{"vocab_size": 2048, "positions": "alibi", "bias": "all", "parallel_block": false, "schedule": "wsd"}
Each number is 200 + 20 x the weight over its row's rms, rounded and kept within 0 to 999. Layers, rows and columns count from 0. The size before them is the row's rms in percent of the matrix's.

# down: layer 3 MLP down (transposed), 1280x320, rms 0.0344, rows 367-419, columns 64-127
# up: layer 3 MLP up, 1280x320, rms 0.0397, rows 368-419, columns 64-127
down367,092,186,211,169,200,187,207,204,190,208,244,182,168,216,181,189,211,194,212,219,193,202,175,205,194,211,204,169,220,194,156,213,227,167,195,189,166,208,211,242,179,215,190,217,220,156,215,181,207,174,222,217,198,235,221,209,187,200,187,177,203,183,182,174,164
up368,105,174,216,250,174,207,173,194,189,177,179,153,206,223,243,202,219,198,177,207,175,187,189,192,155,211,158,168,231,205,220,187,192,180,173,208,206,202,228,217,166,254,224,213,230,227,203,219,192,172,194,178,195,195,207,175,182,177,232,195,179,220,196,200,205
down368,104,214,194,186,187,167,202,218,224,188,161,238,200,171,187,198,166,169,206,179,198,208,175,187,197,168,181,202,170,204,187,243,204,228,176,170,182,220,212,202,195,242,207,186,199,207,187,194,213,196,203,172,187,202,205,214,236,186,206,211,198,238,201,204,235
up369,093,206,189,191,208,204,229,193,209,187,191,203,200,238,199,171,205,207,167,180,214,216,219,181,168,208,173,185,207,223,239,236,182,195,190,188,208,175,214,195,171,190,170,206,196,200,231,216,224,204,184,184,202,158,196,186,197,200,222,196,220,219,209,214,230
down369,093,198,183,198,179,214,230,204,202,179,199,179,218,202,205,237,219,176,188,193,160,155,173,200,213,202,196,210,200,218,168,206,217,205,214,200,216,229,212,193,182,222,234,191,195,211,203,214,187,224,196,171,215,212,216,210,174,236,185,208,187,178,172,202,209
up370,099,191,178,199,194,182,185,180,188,206,227,182,207,184,200,205,215,211,198,217,201,190,213,165,218,206,160,177,179,216,194,194,199,171,252,189,180,209,224,165,162,187,187,174,196,192,184,184,218,227,170,194,200,196,178,190,194,214,218,220,170,226,190,187,217
down370,102,206,199,216,234,198,216,214,203,236,157,230,204,214,171,179,198,196,227,221,204,194,209,203,197,236,180,192,173,216,218,181,194,174,221,220,230,161,200,219,192,207,204,193,199,185,182,195,223,177,200,186,190,180,200,215,205,180,210,216,234,178,153,180,177
up371,087,191,173,213,186,198,150,154,222,214,166,166,212,189,199,234,193,232,171,228,214,180,223,200,191,197,172,183,176,206,242,212,219,204,207,230,223,199,204,167,204,222,235,199,199,201,201,197,194,203,180,198,216,186,207,227,227,209,259,208,193,224,213,209,201
down371,082,185,206,237,197,228,172,209,214,191,201,207,213,187,195,195,233,209,187,180,189,191,168,181,210,210,182,128,204,189,208,205,240,214,179,224,210,192,220,214,206,201,213,199,227,207,221,200,188,241,191,194,218,203,194,222,191,216,211,201,181,202,190,204,188
up372,094,246,229,188,180,219,197,202,191,179,207,177,172,198,204,199,219,194,197,165,213,197,189,192,225,199,197,178,173,197,201,207,197,213,209,213,191,210,205,237,213,147,189,227,203,162,201,168,217,192,175,187,175,200,207,185,202,181,208,210,181,197,209,203,226
down372,094,196,208,219,193,188,177,208,193,198,232,222,204,190,208,221,230,230,217,216,185,165,160,211,200,170,193,205,202,207,175,190,196,268,182,173,177,223,231,160,195,203,236,186,216,204,183,204,187,187,194,216,165,221,208,184,170,189,195,181,202,194,169,199,222
up373,098,164,188,237,231,199,184,217,202,202,230,180,204,204,237,195,189,220,170,206,204,209,200,202,209,203,202,198,227,191,240,217,183,191,216,178,179,204,229,207,177,210,222,191,196,209,177,204,196,189,191,190,185,197,179,195,194,184,178,199,211,198,191,188,192
down373,098,196,212,168,213,175,168,167,230,176,201,226,216,167,181,203,175,186,206,190,193,188,213,213,185,211,229,189,225,216,190,193,153,206,176,208,208,175,216,203,179,204,191,213,192,159,204,193,181,184,228,172,200,171,216,225,176,200,197,209,182,192,181,207,215
up374,096,182,217,188,189,197,189,203,222,201,216,180,186,222,216,186,210,205,238,220,190,184,215,157,236,224,198,194,202,205,200,183,185,207,206,206,181,249,201,209,173,219,216,200,224,194,180,211,188,225,204,212,187,170,198,175,187,162,221,227,208,192,215,205,195
down374,094,189,221,196,203,183,237,223,234,230,159,204,219,191,185,181,194,190,204,210,183,254,177,184,179,195,196,195,208,198,209,234,197,193,182,187,212,181,193,177,206,223,182,234,206,192,198,181,218,202,199,213,223,214,168,228,187,213,184,213,213,174,188,168,142
up375,102,192,217,226,200,186,179,192,182,166,209,210,204,193,211,183,200,216,165,201,162,194,179,149,220,193,232,206,209,196,223,220,155,206,196,206,224,208,210,233,200,198,217,192,205,176,227,187,168,206,161,182,195,214,218,166,209,204,193,201,197,185,190,163,180
down375,105,217,194,191,215,194,230,223,185,170,173,168,199,182,172,243,192,219,184,167,183,198,199,193,240,185,191,200,188,211,182,206,234,217,225,217,216,165,189,213,180,161,187,216,170,185,214,170,145,200,207,187,211,193,159,170,177,220,203,236,188,195,220,195,200
up376,103,218,196,229,175,196,188,224,195,204,173,212,185,233,178,178,172,203,211,185,165,194,177,187,159,204,199,177,217,214,207,199,200,199,212,200,159,225,207,182,238,171,198,212,196,239,235,212,235,193,173,186,169,185,200,200,228,207,217,201,233,234,234,219,223
down376,098,213,218,195,189,203,233,237,230,205,196,167,196,183,180,197,206,234,197,220,182,195,210,229,202,197,176,223,207,228,198,202,199,194,192,208,222,184,202,182,205,198,168,214,167,220,150,223,214,204,190,202,191,204,183,232,228,227,211,202,203,207,195,195,158
up377,109,204,202,214,205,188,212,199,221,182,154,197,199,202,203,193,205,216,182,179,194,175,212,192,216,193,198,176,223,226,249,213,219,164,243,215,181,205,200,194,217,175,202,239,208,178,203,134,210,184,171,209,157,195,195,210,195,215,204,195,222,228,218,240,172
down377,119,172,216,198,223,203,216,194,156,225,205,196,215,191,195,193,190,216,215,196,203,178,218,180,212,226,224,213,174,207,205,213,221,171,233,199,226,167,169,195,215,219,177,227,221,196,212,215,213,184,186,205,208,185,173,215,181,190,193,240,225,220,222,190,156
up378,107,203,189,215,169,230,188,214,231,174,173,183,215,209,191,181,179,208,192,188,201,216,221,199,217,189,176,209,180,182,191,218,210,174,192,235,180,226,236,221,207,179,219,203,229,187,214,191,203,211,231,196,220,182,205,208,223,237,216,216,167,207,220,204,198
down378,114,177,209,153,227,200,208,177,215,197,219,178,192,208,227,188,178,207,187,226,206,206,220,203,169,211,213,212,189,181,219,169,180,216,225,223,224,183,213,185,180,208,200,186,184,232,171,182,192,191,216,191,190,167,205,203,198,184,189,169,194,231,216,202,207
up379,106,246,218,247,238,154,200,184,192,197,208,168,219,205,229,196,220,186,193,178,192,207,177,192,235,228,239,172,242,191,225,202,203,231,203,213,192,215,198,223,192,178,202,188,217,209,195,185,200,207,163,192,214,184,197,188,211,211,201,199,209,193,184,204,202
down379,115,234,230,190,184,183,200,222,179,192,227,205,244,193,202,221,197,220,247,222,196,224,241,184,207,204,193,249,202,222,205,200,206,211,181,203,212,167,191,181,215,179,195,190,197,162,201,195,181,186,201,194,191,233,197,185,192,233,181,186,211,219,192,211,189
up380,100,218,205,219,205,204,213,206,191,201,241,183,176,200,165,212,197,193,204,206,218,210,203,190,185,190,164,195,236,199,201,166,208,192,213,191,207,228,191,201,206,216,228,183,198,185,242,212,185,204,223,198,195,188,166,174,215,191,191,204,226,224,219,218,180
down380,093,165,210,236,202,209,198,189,202,215,214,223,189,202,199,203,203,216,197,219,205,205,190,179,161,183,166,198,217,210,233,204,195,211,209,196,205,194,197,183,211,208,200,182,216,207,168,207,206,181,180,156,212,175,173,201,192,238,208,207,219,183,217,236,205
up381,100,160,179,201,240,206,209,166,204,173,176,176,239,201,196,172,196,207,192,202,214,216,192,167,205,196,207,181,206,219,249,180,207,246,197,192,139,217,191,202,201,181,199,201,170,218,173,191,174,167,173,177,145,189,170,203,183,195,217,225,197,205,206,188,224
down381,105,179,209,211,239,208,183,213,195,243,179,180,193,215,219,199,222,201,215,185,217,189,228,177,198,205,204,187,161,191,189,204,195,229,246,219,229,223,215,211,210,191,214,169,208,192,230,183,211,186,202,203,217,171,207,206,215,217,194,213,203,216,234,192,221
up382,105,186,154,226,203,168,185,207,221,183,164,137,160,190,202,165,196,205,198,197,219,223,183,207,215,188,177,204,256,180,215,189,198,216,202,229,225,201,209,201,200,196,211,172,207,222,189,206,209,177,232,179,214,212,183,191,222,215,203,183,183,184,217,203,209
down382,105,181,207,199,194,155,221,186,215,180,226,215,199,208,195,212,219,176,191,210,200,188,180,226,147,186,179,222,234,207,175,206,172,190,208,200,219,224,236,179,147,206,211,225,196,207,183,176,188,215,239,175,219,224,178,199,180,188,203,214,181,211,214,209,186
up383,097,176,203,276,189,181,205,201,175,186,178,185,211,193,185,174,197,230,158,191,193,178,206,226,225,199,200,196,184,173,243,245,202,157,200,189,165,204,219,225,167,217,196,196,227,185,194,213,204,198,178,177,202,207,178,208,202,236,213,220,189,189,180,189,182
down383,097,207,206,192,217,202,205,175,192,156,189,234,184,218,190,234,198,210,236,202,172,203,215,219,241,179,184,216,214,165,247,240,166,244,184,165,199,203,210,207,217,184,215,193,214,196,203,237,163,197,241,171,220,219,199,210,181,218,186,200,224,163,194,236,215
up384,097,193,171,213,203,198,208,205,220,215,208,188,171,196,197,204,183,201,215,211,201,206,224,177,175,215,175,209,209,216,203,198,199,178,229,214,198,186,173,208,224,180,196,206,164,207,225,223,187,165,194,215,184,175,184,172,211,201,233,199,196,217,190,202,187
down384,089,216,207,222,201,195,173,169,200,200,248,200,198,200,213,222,158,216,243,195,178,217,182,200,197,156,190,224,209,207,212,221,205,201,173,230,229,179,230,198,176,198,203,195,190,233,182,187,211,228,204,210,229,147,211,190,196,220,183,203,209,210,184,224,222
up385,100,167,172,219,212,219,195,170,183,183,203,217,233,185,209,206,182,209,174,200,224,200,183,185,230,238,195,186,197,176,247,237,186,220,195,205,180,220,208,229,179,221,206,206,182,205,224,179,238,237,214,179,160,164,191,177,194,194,220,216,220,181,196,200,196
down385,098,174,187,203,184,192,223,186,189,212,213,200,187,186,212,208,212,222,227,187,215,215,154,203,174,219,187,206,198,181,222,211,200,181,178,166,198,188,219,217,211,215,229,194,178,175,203,178,180,210,177,197,247,167,198,232,198,220,202,209,193,198,182,171,176
up386,094,205,225,206,193,203,187,240,190,228,164,188,196,198,213,165,134,209,209,242,165,214,165,198,190,191,205,196,209,199,187,186,203,187,213,207,216,223,205,200,230,223,202,193,200,183,230,228,175,188,234,177,198,203,168,174,222,213,208,191,190,231,194,176,221
down386,098,191,193,225,193,200,231,167,208,196,201,223,210,203,222,209,199,194,200,180,206,197,215,221,187,212,193,198,172,159,194,220,201,202,187,184,175,176,214,225,199,218,221,209,187,163,184,173,182,220,196,155,193,210,218,215,193,159,191,205,224,198,208,185,189
up387,095,161,175,157,191,193,187,156,214,181,194,200,197,198,199,194,219,211,180,209,221,175,209,174,228,220,216,200,218,218,217,204,195,222,181,185,190,247,176,221,200,181,206,208,174,209,199,210,198,146,183,195,193,218,191,178,201,172,231,203,168,206,196,186,194
down387,085,212,198,204,203,211,179,216,198,182,221,165,225,204,214,209,189,208,221,240,209,186,208,217,182,228,191,194,153,175,196,198,189,196,217,180,211,183,192,210,191,178,193,214,214,181,195,197,208,172,198,188,170,227,244,199,230,231,198,208,202,192,210,191,204
up388,096,200,172,235,146,174,196,200,210,166,178,201,220,199,194,198,198,189,195,246,202,182,197,177,196,181,219,195,194,179,215,203,188,231,197,207,165,183,202,226,224,193,184,217,202,223,198,200,209,133,177,176,199,170,204,189,187,204,205,171,205,176,200,217,221
down388,093,250,226,209,249,198,204,203,180,187,205,191,200,214,224,201,225,212,207,180,204,206,190,180,199,187,192,239,197,171,252,175,200,170,213,235,201,197,205,211,211,166,220,235,211,181,223,165,186,201,216,243,206,182,226,200,208,219,198,201,187,222,183,185,195
up389,096,204,184,201,179,202,243,196,217,187,189,195,207,176,237,236,196,225,193,234,243,184,206,193,177,190,224,175,226,209,174,203,198,176,186,229,206,219,183,211,201,198,206,206,190,185,247,173,206,164,186,189,176,186,194,197,225,196,206,215,224,180,198,218,228
down389,093,194,215,191,171,173,201,181,219,166,207,196,213,217,169,216,211,192,200,209,210,205,191,203,210,228,192,209,188,162,181,198,196,193,232,216,182,191,187,210,228,230,240,196,213,235,190,191,184,208,238,205,183,194,188,210,190,198,199,201,219,203,194,201,204
up390,095,200,193,197,177,182,198,162,202,155,190,196,221,188,183,178,175,201,208,216,169,174,215,167,194,210,215,191,196,202,194,172,184,210,200,177,197,235,166,215,216,225,247,242,199,213,199,187,211,204,196,208,180,193,163,186,209,192,231,240,194,226,206,218,183
down390,098,201,207,240,165,205,204,165,193,216,201,210,208,175,173,205,228,224,194,195,180,191,202,228,158,177,197,173,214,209,185,201,204,204,214,221,193,223,192,193,236,206,212,223,207,204,225,233,209,199,215,178,194,218,177,205,181,211,229,193,215,229,249,211,183
up391,101,226,182,182,158,191,206,170,211,204,204,180,230,247,220,203,185,198,196,200,199,222,197,189,180,210,213,196,221,218,205,176,191,195,198,170,167,203,182,200,201,201,184,210,210,204,203,247,205,180,205,182,205,195,165,199,223,178,216,220,193,194,222,211,207
down391,101,203,208,186,208,184,175,199,196,171,221,186,212,208,161,208,206,230,197,188,190,170,194,226,226,156,214,223,233,188,204,223,215,226,230,209,216,163,200,198,184,193,204,231,199,176,201,212,199,225,237,191,206,210,188,198,195,216,205,185,205,155,182,162,212
up392,102,189,197,216,176,199,212,169,213,164,190,189,220,211,249,195,242,209,177,179,215,200,217,199,195,225,181,188,191,202,236,197,193,226,238,182,214,207,200,197,167,179,197,211,206,210,208,185,213,176,225,187,170,185,181,191,193,191,217,223,175,211,238,209,202
down392,107,193,195,201,193,208,212,250,229,227,188,222,212,190,201,157,226,197,209,222,209,202,155,239,189,204,242,210,177,140,186,229,218,179,199,211,223,249,216,188,217,194,190,185,197,194,201,200,205,226,196,180,171,206,183,228,234,207,237,174,178,237,220,202,183
up393,090,216,194,238,184,162,209,135,211,180,206,205,177,209,204,193,169,220,223,196,206,230,186,192,207,204,223,182,186,201,219,221,187,241,202,187,205,198,196,218,190,184,218,210,230,190,202,196,215,167,167,197,180,188,201,200,224,198,215,176,170,243,219,207,162
down393,087,198,200,192,200,197,208,225,160,211,187,206,179,193,177,213,224,212,183,212,186,224,191,208,237,179,197,193,203,195,205,221,202,169,218,205,202,198,167,226,200,158,212,189,222,207,228,187,201,152,186,261,168,184,197,201,211,227,169,196,162,192,180,213,226
up394,102,190,218,206,187,204,176,206,188,173,223,183,204,185,234,191,227,192,195,236,180,209,199,203,214,210,226,195,218,204,194,215,168,236,255,171,170,203,233,198,193,212,192,194,232,216,197,201,220,195,158,172,187,230,226,197,207,203,205,231,213,175,195,211,198
down394,110,214,209,190,222,170,191,213,146,201,197,200,183,209,215,227,187,177,204,180,221,206,183,193,193,209,212,206,221,221,212,207,187,195,174,202,187,218,207,190,177,199,216,156,208,205,196,180,217,147,185,173,203,232,201,210,179,225,200,182,175,233,244,196,214
up395,093,232,217,206,138,226,177,203,197,181,204,227,221,194,206,172,179,235,196,193,172,130,207,173,208,205,207,190,166,185,219,190,198,178,232,196,182,231,168,178,219,204,225,190,192,231,188,191,187,216,173,200,198,196,188,185,255,229,191,253,190,240,206,220,225
down395,095,181,227,187,205,196,173,197,229,193,171,188,184,222,217,205,220,172,202,234,227,238,154,185,216,205,217,209,178,226,205,196,217,182,193,167,204,165,235,192,178,202,177,186,220,219,220,209,203,232,205,175,214,229,187,222,211,186,216,195,214,173,207,173,200
up396,102,200,166,154,208,211,193,175,200,162,186,182,196,205,182,213,199,183,161,200,226,221,192,187,211,189,205,209,231,225,187,221,168,209,202,173,206,196,182,208,221,201,182,217,228,196,202,199,207,216,188,181,152,213,185,179,214,218,248,203,187,202,214,202,163
down396,102,202,205,149,170,197,199,201,220,210,185,228,215,216,212,212,203,164,169,183,195,191,186,203,213,196,209,191,197,208,198,206,213,220,164,211,216,193,208,181,200,206,174,176,204,196,198,212,157,210,204,162,176,181,163,193,204,203,218,198,193,210,218,165,187
up397,115,213,200,227,184,212,184,176,216,204,210,186,221,213,209,234,212,183,192,210,189,202,214,194,204,221,163,183,237,192,183,180,202,195,179,209,235,197,229,220,220,205,238,229,183,207,220,199,220,196,189,178,208,162,208,167,215,218,199,228,219,196,216,192,192
down397,116,205,228,187,181,216,205,186,210,209,247,177,165,199,231,204,176,168,213,196,220,202,202,200,199,208,207,202,203,189,190,214,201,168,161,244,224,193,220,184,179,208,224,185,192,189,219,192,208,228,216,211,229,167,234,196,246,193,180,233,229,172,217,188,212
up398,101,184,220,203,214,211,172,215,182,183,208,156,200,213,230,226,196,216,212,208,202,208,210,161,186,172,186,174,181,209,235,213,163,201,203,186,203,204,238,179,180,192,216,192,229,200,196,209,171,175,182,172,221,200,193,192,192,206,234,207,146,195,193,167,207
down398,100,203,193,166,228,216,178,193,180,218,177,204,223,182,182,213,226,212,181,242,184,188,189,225,182,200,233,214,204,177,183,212,202,219,181,191,216,183,234,188,230,205,183,195,201,192,225,210,148,178,191,187,208,218,179,218,174,199,245,184,191,182,195,188,199
up399,107,239,234,211,169,196,153,166,191,192,210,189,158,228,198,172,208,197,213,243,199,214,179,186,158,188,184,202,212,174,240,212,187,229,213,161,200,223,227,184,196,211,223,192,231,218,217,192,225,203,199,181,209,204,170,162,219,216,215,198,225,186,240,197,181
down399,111,234,197,216,196,222,186,226,190,180,187,214,191,203,172,205,215,211,189,224,221,194,177,187,198,193,177,176,169,222,174,200,160,192,232,212,216,178,193,215,199,179,193,189,222,239,191,189,233,204,213,203,193,215,175,169,182,209,186,170,175,195,206,205,181
up400,100,179,187,203,213,189,221,207,196,198,215,191,226,147,224,219,161,191,191,216,222,193,196,187,188,197,231,217,174,215,216,173,193,219,187,190,183,198,182,182,173,181,187,238,204,172,197,135,198,192,204,203,185,213,181,192,213,220,186,205,205,210,216,188,220
down400,088,205,245,209,190,170,208,216,173,166,223,234,201,205,208,184,215,228,204,246,181,229,201,202,177,191,170,222,213,209,218,226,227,206,207,174,184,171,183,174,242,237,185,191,166,210,211,196,186,194,205,218,193,203,181,186,215,203,213,209,221,195,189,221,199
up401,101,209,189,191,205,177,173,198,176,197,199,186,189,212,196,218,211,184,199,203,187,204,226,202,218,215,177,182,198,235,229,212,183,216,235,180,212,194,206,187,153,215,227,200,209,200,200,168,232,189,169,195,218,200,199,201,173,173,223,210,187,207,174,207,206
down401,083,157,164,197,175,213,204,175,215,186,182,233,213,213,202,172,208,194,196,172,224,187,204,187,197,224,183,239,178,177,203,187,183,189,211,263,213,183,227,217,191,201,182,186,186,173,211,179,227,200,219,215,205,215,210,189,197,204,176,191,235,187,186,178,196
up402,102,185,210,200,181,169,193,210,239,172,201,168,206,221,213,189,203,246,197,175,197,219,179,204,212,234,189,189,205,221,224,211,159,194,242,220,180,217,242,230,194,207,187,209,224,218,173,193,215,203,205,143,195,203,177,192,200,151,194,202,204,200,202,207,196
down402,101,208,208,195,225,231,227,210,208,193,188,165,183,193,185,164,239,191,192,214,217,231,198,237,192,238,168,204,184,210,199,163,232,193,193,205,206,191,200,196,172,210,184,214,193,225,211,202,186,193,191,205,186,190,162,230,197,223,176,190,208,193,198,215,165
up403,097,222,190,195,200,204,207,212,170,179,213,196,185,228,224,175,198,159,205,212,183,190,155,162,231,189,214,170,199,221,211,207,166,192,181,209,226,188,211,186,217,186,198,186,243,142,218,172,199,175,181,170,193,197,181,189,210,197,211,192,210,194,196,219,160
down403,101,184,205,155,223,173,238,190,189,178,198,212,216,185,149,186,237,238,239,199,211,221,207,213,191,197,190,172,215,215,184,224,179,201,202,208,186,199,202,182,211,216,203,187,191,231,189,193,201,196,239,170,186,177,175,214,192,228,205,186,236,220,178,186,200
up404,079,184,197,177,205,213,188,205,191,216,227,200,186,217,240,230,148,194,215,193,192,195,202,180,205,209,243,194,207,239,209,191,186,187,202,191,205,219,171,204,197,207,206,231,185,192,224,202,174,213,172,224,197,169,212,198,199,199,176,220,203,185,207,220,190
down404,051,164,179,203,183,199,211,210,236,202,222,187,214,177,204,220,245,184,212,196,209,173,207,233,235,197,199,204,199,177,188,173,165,200,172,219,229,186,224,210,189,214,210,172,162,224,175,201,221,219,202,180,213,240,213,199,167,208,182,193,218,206,190,225,168
up405,102,205,164,194,182,211,183,183,206,190,182,211,242,203,238,208,182,191,228,184,224,203,196,191,195,209,177,202,170,186,196,215,192,203,213,197,166,240,174,213,197,188,218,233,206,223,199,221,189,182,169,195,211,202,183,184,229,236,216,200,186,234,190,211,206
down405,101,211,216,203,225,190,214,213,204,186,203,231,193,200,209,215,233,176,195,191,222,177,175,210,198,208,179,212,196,193,218,191,198,215,162,174,171,205,174,191,188,184,208,194,197,224,186,206,190,195,193,210,230,207,173,235,181,196,207,188,227,214,189,204,254
up406,099,207,210,202,167,227,176,189,174,220,185,188,200,176,200,242,218,199,207,241,187,219,190,187,176,199,203,181,189,215,172,222,176,202,230,178,187,238,224,178,214,159,212,217,184,235,195,198,218,163,212,186,206,207,194,188,202,217,225,214,186,211,225,202,201
down406,101,193,184,227,196,186,215,182,184,218,172,208,169,172,209,194,225,189,226,182,188,192,192,181,254,227,190,169,178,213,176,176,175,171,199,163,191,181,195,206,211,191,218,212,222,219,212,186,186,182,186,173,203,254,206,205,201,188,265,217,190,216,215,197,193
up407,106,173,180,210,159,218,176,173,232,187,205,195,234,231,186,178,204,170,204,215,192,227,191,207,199,210,240,180,214,210,210,170,202,192,213,182,181,178,198,209,192,211,181,190,194,221,186,196,216,173,184,196,205,189,159,184,176,177,223,177,208,214,195,185,188
down407,104,203,212,241,188,208,211,214,171,227,218,192,170,193,216,195,241,212,167,184,199,180,215,190,170,204,173,186,193,187,200,193,219,196,204,195,182,220,211,209,189,207,210,216,216,185,184,199,175,243,207,234,182,185,208,220,216,212,199,180,185,220,222,182,191
up408,097,213,170,230,195,201,208,220,192,209,201,180,218,210,199,182,190,205,170,235,221,198,189,173,203,208,215,179,200,193,212,181,218,178,220,233,193,208,194,193,210,152,206,211,171,216,221,184,215,197,195,194,210,174,199,203,225,190,205,209,180,238,226,188,234
down408,105,203,191,193,186,186,217,235,203,209,217,174,198,219,208,201,192,180,217,169,225,233,170,218,213,177,211,190,179,200,162,184,193,166,184,233,225,213,209,220,243,178,181,176,177,175,221,200,212,185,198,198,227,198,241,219,176,243,235,197,195,225,222,213,171
up409,102,223,218,229,203,233,157,195,216,188,219,201,237,196,208,170,214,188,168,178,216,159,188,198,221,160,178,194,217,189,196,212,193,227,206,189,189,226,186,189,207,188,202,188,218,244,208,214,216,216,177,187,221,190,190,158,182,185,192,209,194,199,187,181,245
down409,098,211,223,210,214,159,198,208,194,176,233,208,207,182,186,174,187,161,184,214,198,197,225,201,162,218,186,203,215,224,201,206,141,193,179,199,181,193,170,195,202,189,199,210,207,216,182,207,226,198,189,226,202,197,161,218,203,236,212,193,220,232,210,188,185
up410,105,179,177,187,191,184,198,184,187,205,187,200,185,192,206,203,153,228,156,184,203,182,232,195,150,218,201,201,207,205,211,199,166,186,202,216,209,198,208,174,194,187,228,270,191,200,191,196,188,166,198,182,172,162,184,195,235,206,218,178,137,219,187,222,222
down410,103,224,200,187,204,203,180,217,207,195,182,176,223,211,186,224,208,191,211,199,184,220,194,243,222,214,206,223,227,228,183,221,196,185,194,217,222,196,226,154,193,207,210,176,180,190,197,185,183,210,146,188,179,213,199,231,191,166,181,177,168,232,206,186,209
up411,100,183,184,202,186,173,189,172,168,184,207,209,232,190,231,204,197,232,197,237,206,202,189,197,199,223,177,161,226,211,193,216,165,228,194,196,178,199,190,216,205,184,193,223,196,195,219,195,214,194,201,190,207,190,193,185,183,207,222,205,187,153,183,178,205
down411,104,174,188,204,174,214,181,177,197,163,182,230,184,207,205,183,169,199,219,206,199,179,183,193,209,194,179,189,194,184,203,176,191,183,211,229,216,206,208,185,195,206,194,217,205,191,205,227,214,213,193,153,224,213,164,206,199,180,199,203,183,267,212,214,242
up412,100,200,167,219,186,200,226,187,185,189,188,201,213,159,224,160,191,217,205,170,204,173,195,171,211,201,198,187,174,206,225,212,195,198,192,209,188,233,189,216,169,183,211,222,206,235,177,207,193,210,192,206,188,228,169,181,213,211,201,179,187,224,166,203,224
down412,104,241,232,224,243,176,204,187,199,218,213,185,207,208,206,200,167,211,220,177,203,208,191,183,169,192,270,214,203,199,218,186,205,214,198,228,206,177,189,213,206,243,173,184,198,188,196,216,227,143,192,237,190,181,211,207,197,238,197,213,178,148,201,182,216
up413,100,172,188,187,170,175,218,168,199,158,179,207,184,205,227,165,171,216,217,174,196,203,169,197,222,205,204,177,199,192,238,220,183,162,195,186,185,196,173,225,203,199,182,225,201,214,215,202,194,183,214,189,152,203,177,184,212,228,194,197,200,219,242,223,195
down413,112,212,160,195,234,186,222,188,197,175,195,205,191,203,164,195,201,172,191,204,176,195,183,184,204,230,238,168,211,179,184,236,223,188,178,217,184,200,202,209,222,170,216,180,203,172,190,215,166,181,203,150,217,180,194,201,242,229,200,230,206,259,202,185,197
up414,102,228,195,195,185,190,161,193,223,196,203,199,201,228,193,188,204,218,179,183,209,177,185,171,217,209,216,196,216,226,225,217,204,216,215,192,181,177,164,184,199,202,207,243,164,213,159,187,178,229,191,201,176,206,214,191,204,189,202,183,201,236,214,231,188
down414,102,185,192,182,211,198,199,201,206,179,214,159,200,140,206,233,187,188,168,215,179,195,209,216,184,196,209,229,195,203,184,200,168,212,190,242,201,208,221,200,216,203,196,204,215,204,182,172,220,201,195,215,178,185,199,203,184,207,186,189,191,238,180,228,204
up415,107,172,194,213,162,189,198,216,185,216,214,201,214,172,203,203,192,230,174,212,191,175,220,201,227,210,214,205,210,205,244,227,187,198,268,203,189,196,195,211,173,172,220,210,199,216,205,196,224,174,238,178,193,211,195,173,207,180,191,161,202,205,215,203,226
down415,109,200,211,215,233,159,257,174,205,210,183,202,218,215,177,186,190,201,182,166,255,205,242,195,185,237,212,197,190,167,210,172,204,176,186,203,217,247,196,187,186,203,191,204,201,160,213,177,195,195,240,199,210,187,228,218,167,205,211,207,203,165,212,202,215
up416,099,232,187,208,218,190,212,217,220,152,189,176,206,200,227,208,205,194,198,206,216,215,193,197,220,180,194,193,178,165,203,221,208,193,218,210,202,207,192,194,185,184,220,213,192,202,228,211,153,207,249,202,183,184,188,189,186,200,204,187,178,206,183,261,198
down416,102,207,204,181,181,202,229,186,210,174,189,181,166,203,206,202,183,198,182,201,243,162,163,179,168,202,232,179,207,196,243,204,198,204,186,208,224,240,191,188,210,180,196,182,204,234,214,198,175,203,185,202,204,226,241,212,180,187,202,220,191,196,207,184,192
up417,104,201,194,219,206,186,184,190,236,183,196,185,219,197,175,211,238,172,197,172,197,214,217,209,185,192,183,209,189,184,185,179,177,191,193,187,222,232,228,235,192,193,198,220,180,241,206,195,220,182,169,184,195,170,179,182,201,222,218,170,219,215,168,199,208
down417,105,244,191,202,176,193,182,162,205,190,216,210,226,168,228,207,211,188,187,202,218,186,222,203,220,193,198,197,210,201,179,193,160,185,204,179,207,200,154,221,225,231,178,179,218,198,194,205,182,201,193,212,163,208,184,194,211,191,173,209,203,196,203,199,197
up418,095,170,200,204,180,230,186,179,207,186,209,184,228,197,248,199,177,205,249,197,223,174,181,161,199,203,213,193,190,167,191,219,217,191,185,196,200,206,195,202,194,207,210,252,237,193,224,194,198,193,178,176,180,203,188,186,195,193,230,198,195,217,251,200,176
down418,092,201,201,183,196,190,220,184,220,150,187,215,221,177,207,185,185,173,197,157,170,193,185,193,182,209,212,208,193,218,214,217,201,213,168,233,171,204,215,221,231,172,168,199,179,220,199,193,164,239,208,201,216,178,206,246,182,173,193,220,203,174,154,160,194
up419,107,181,179,244,209,200,202,229,180,190,218,198,217,198,188,155,196,226,213,214,206,196,217,214,224,167,195,177,187,198,219,179,219,228,222,201,165,219,195,173,162,203,247,228,202,177,218,178,194,197,174,181,184,184,206,172,200,228,219,194,224,208,188,209,224
down419,115,192,206,209,177,212,179,235,192,230,204,211,171,218,203,184,164,159,189,201,196,205,171,166,243,219,233,189,196,195,196,236,157,211,202,182,210,184,198,206,231,232,185,195,214,182,222,175,217,215,193,183,203,214,188,176,195,184,184,217,205,181,192,198,175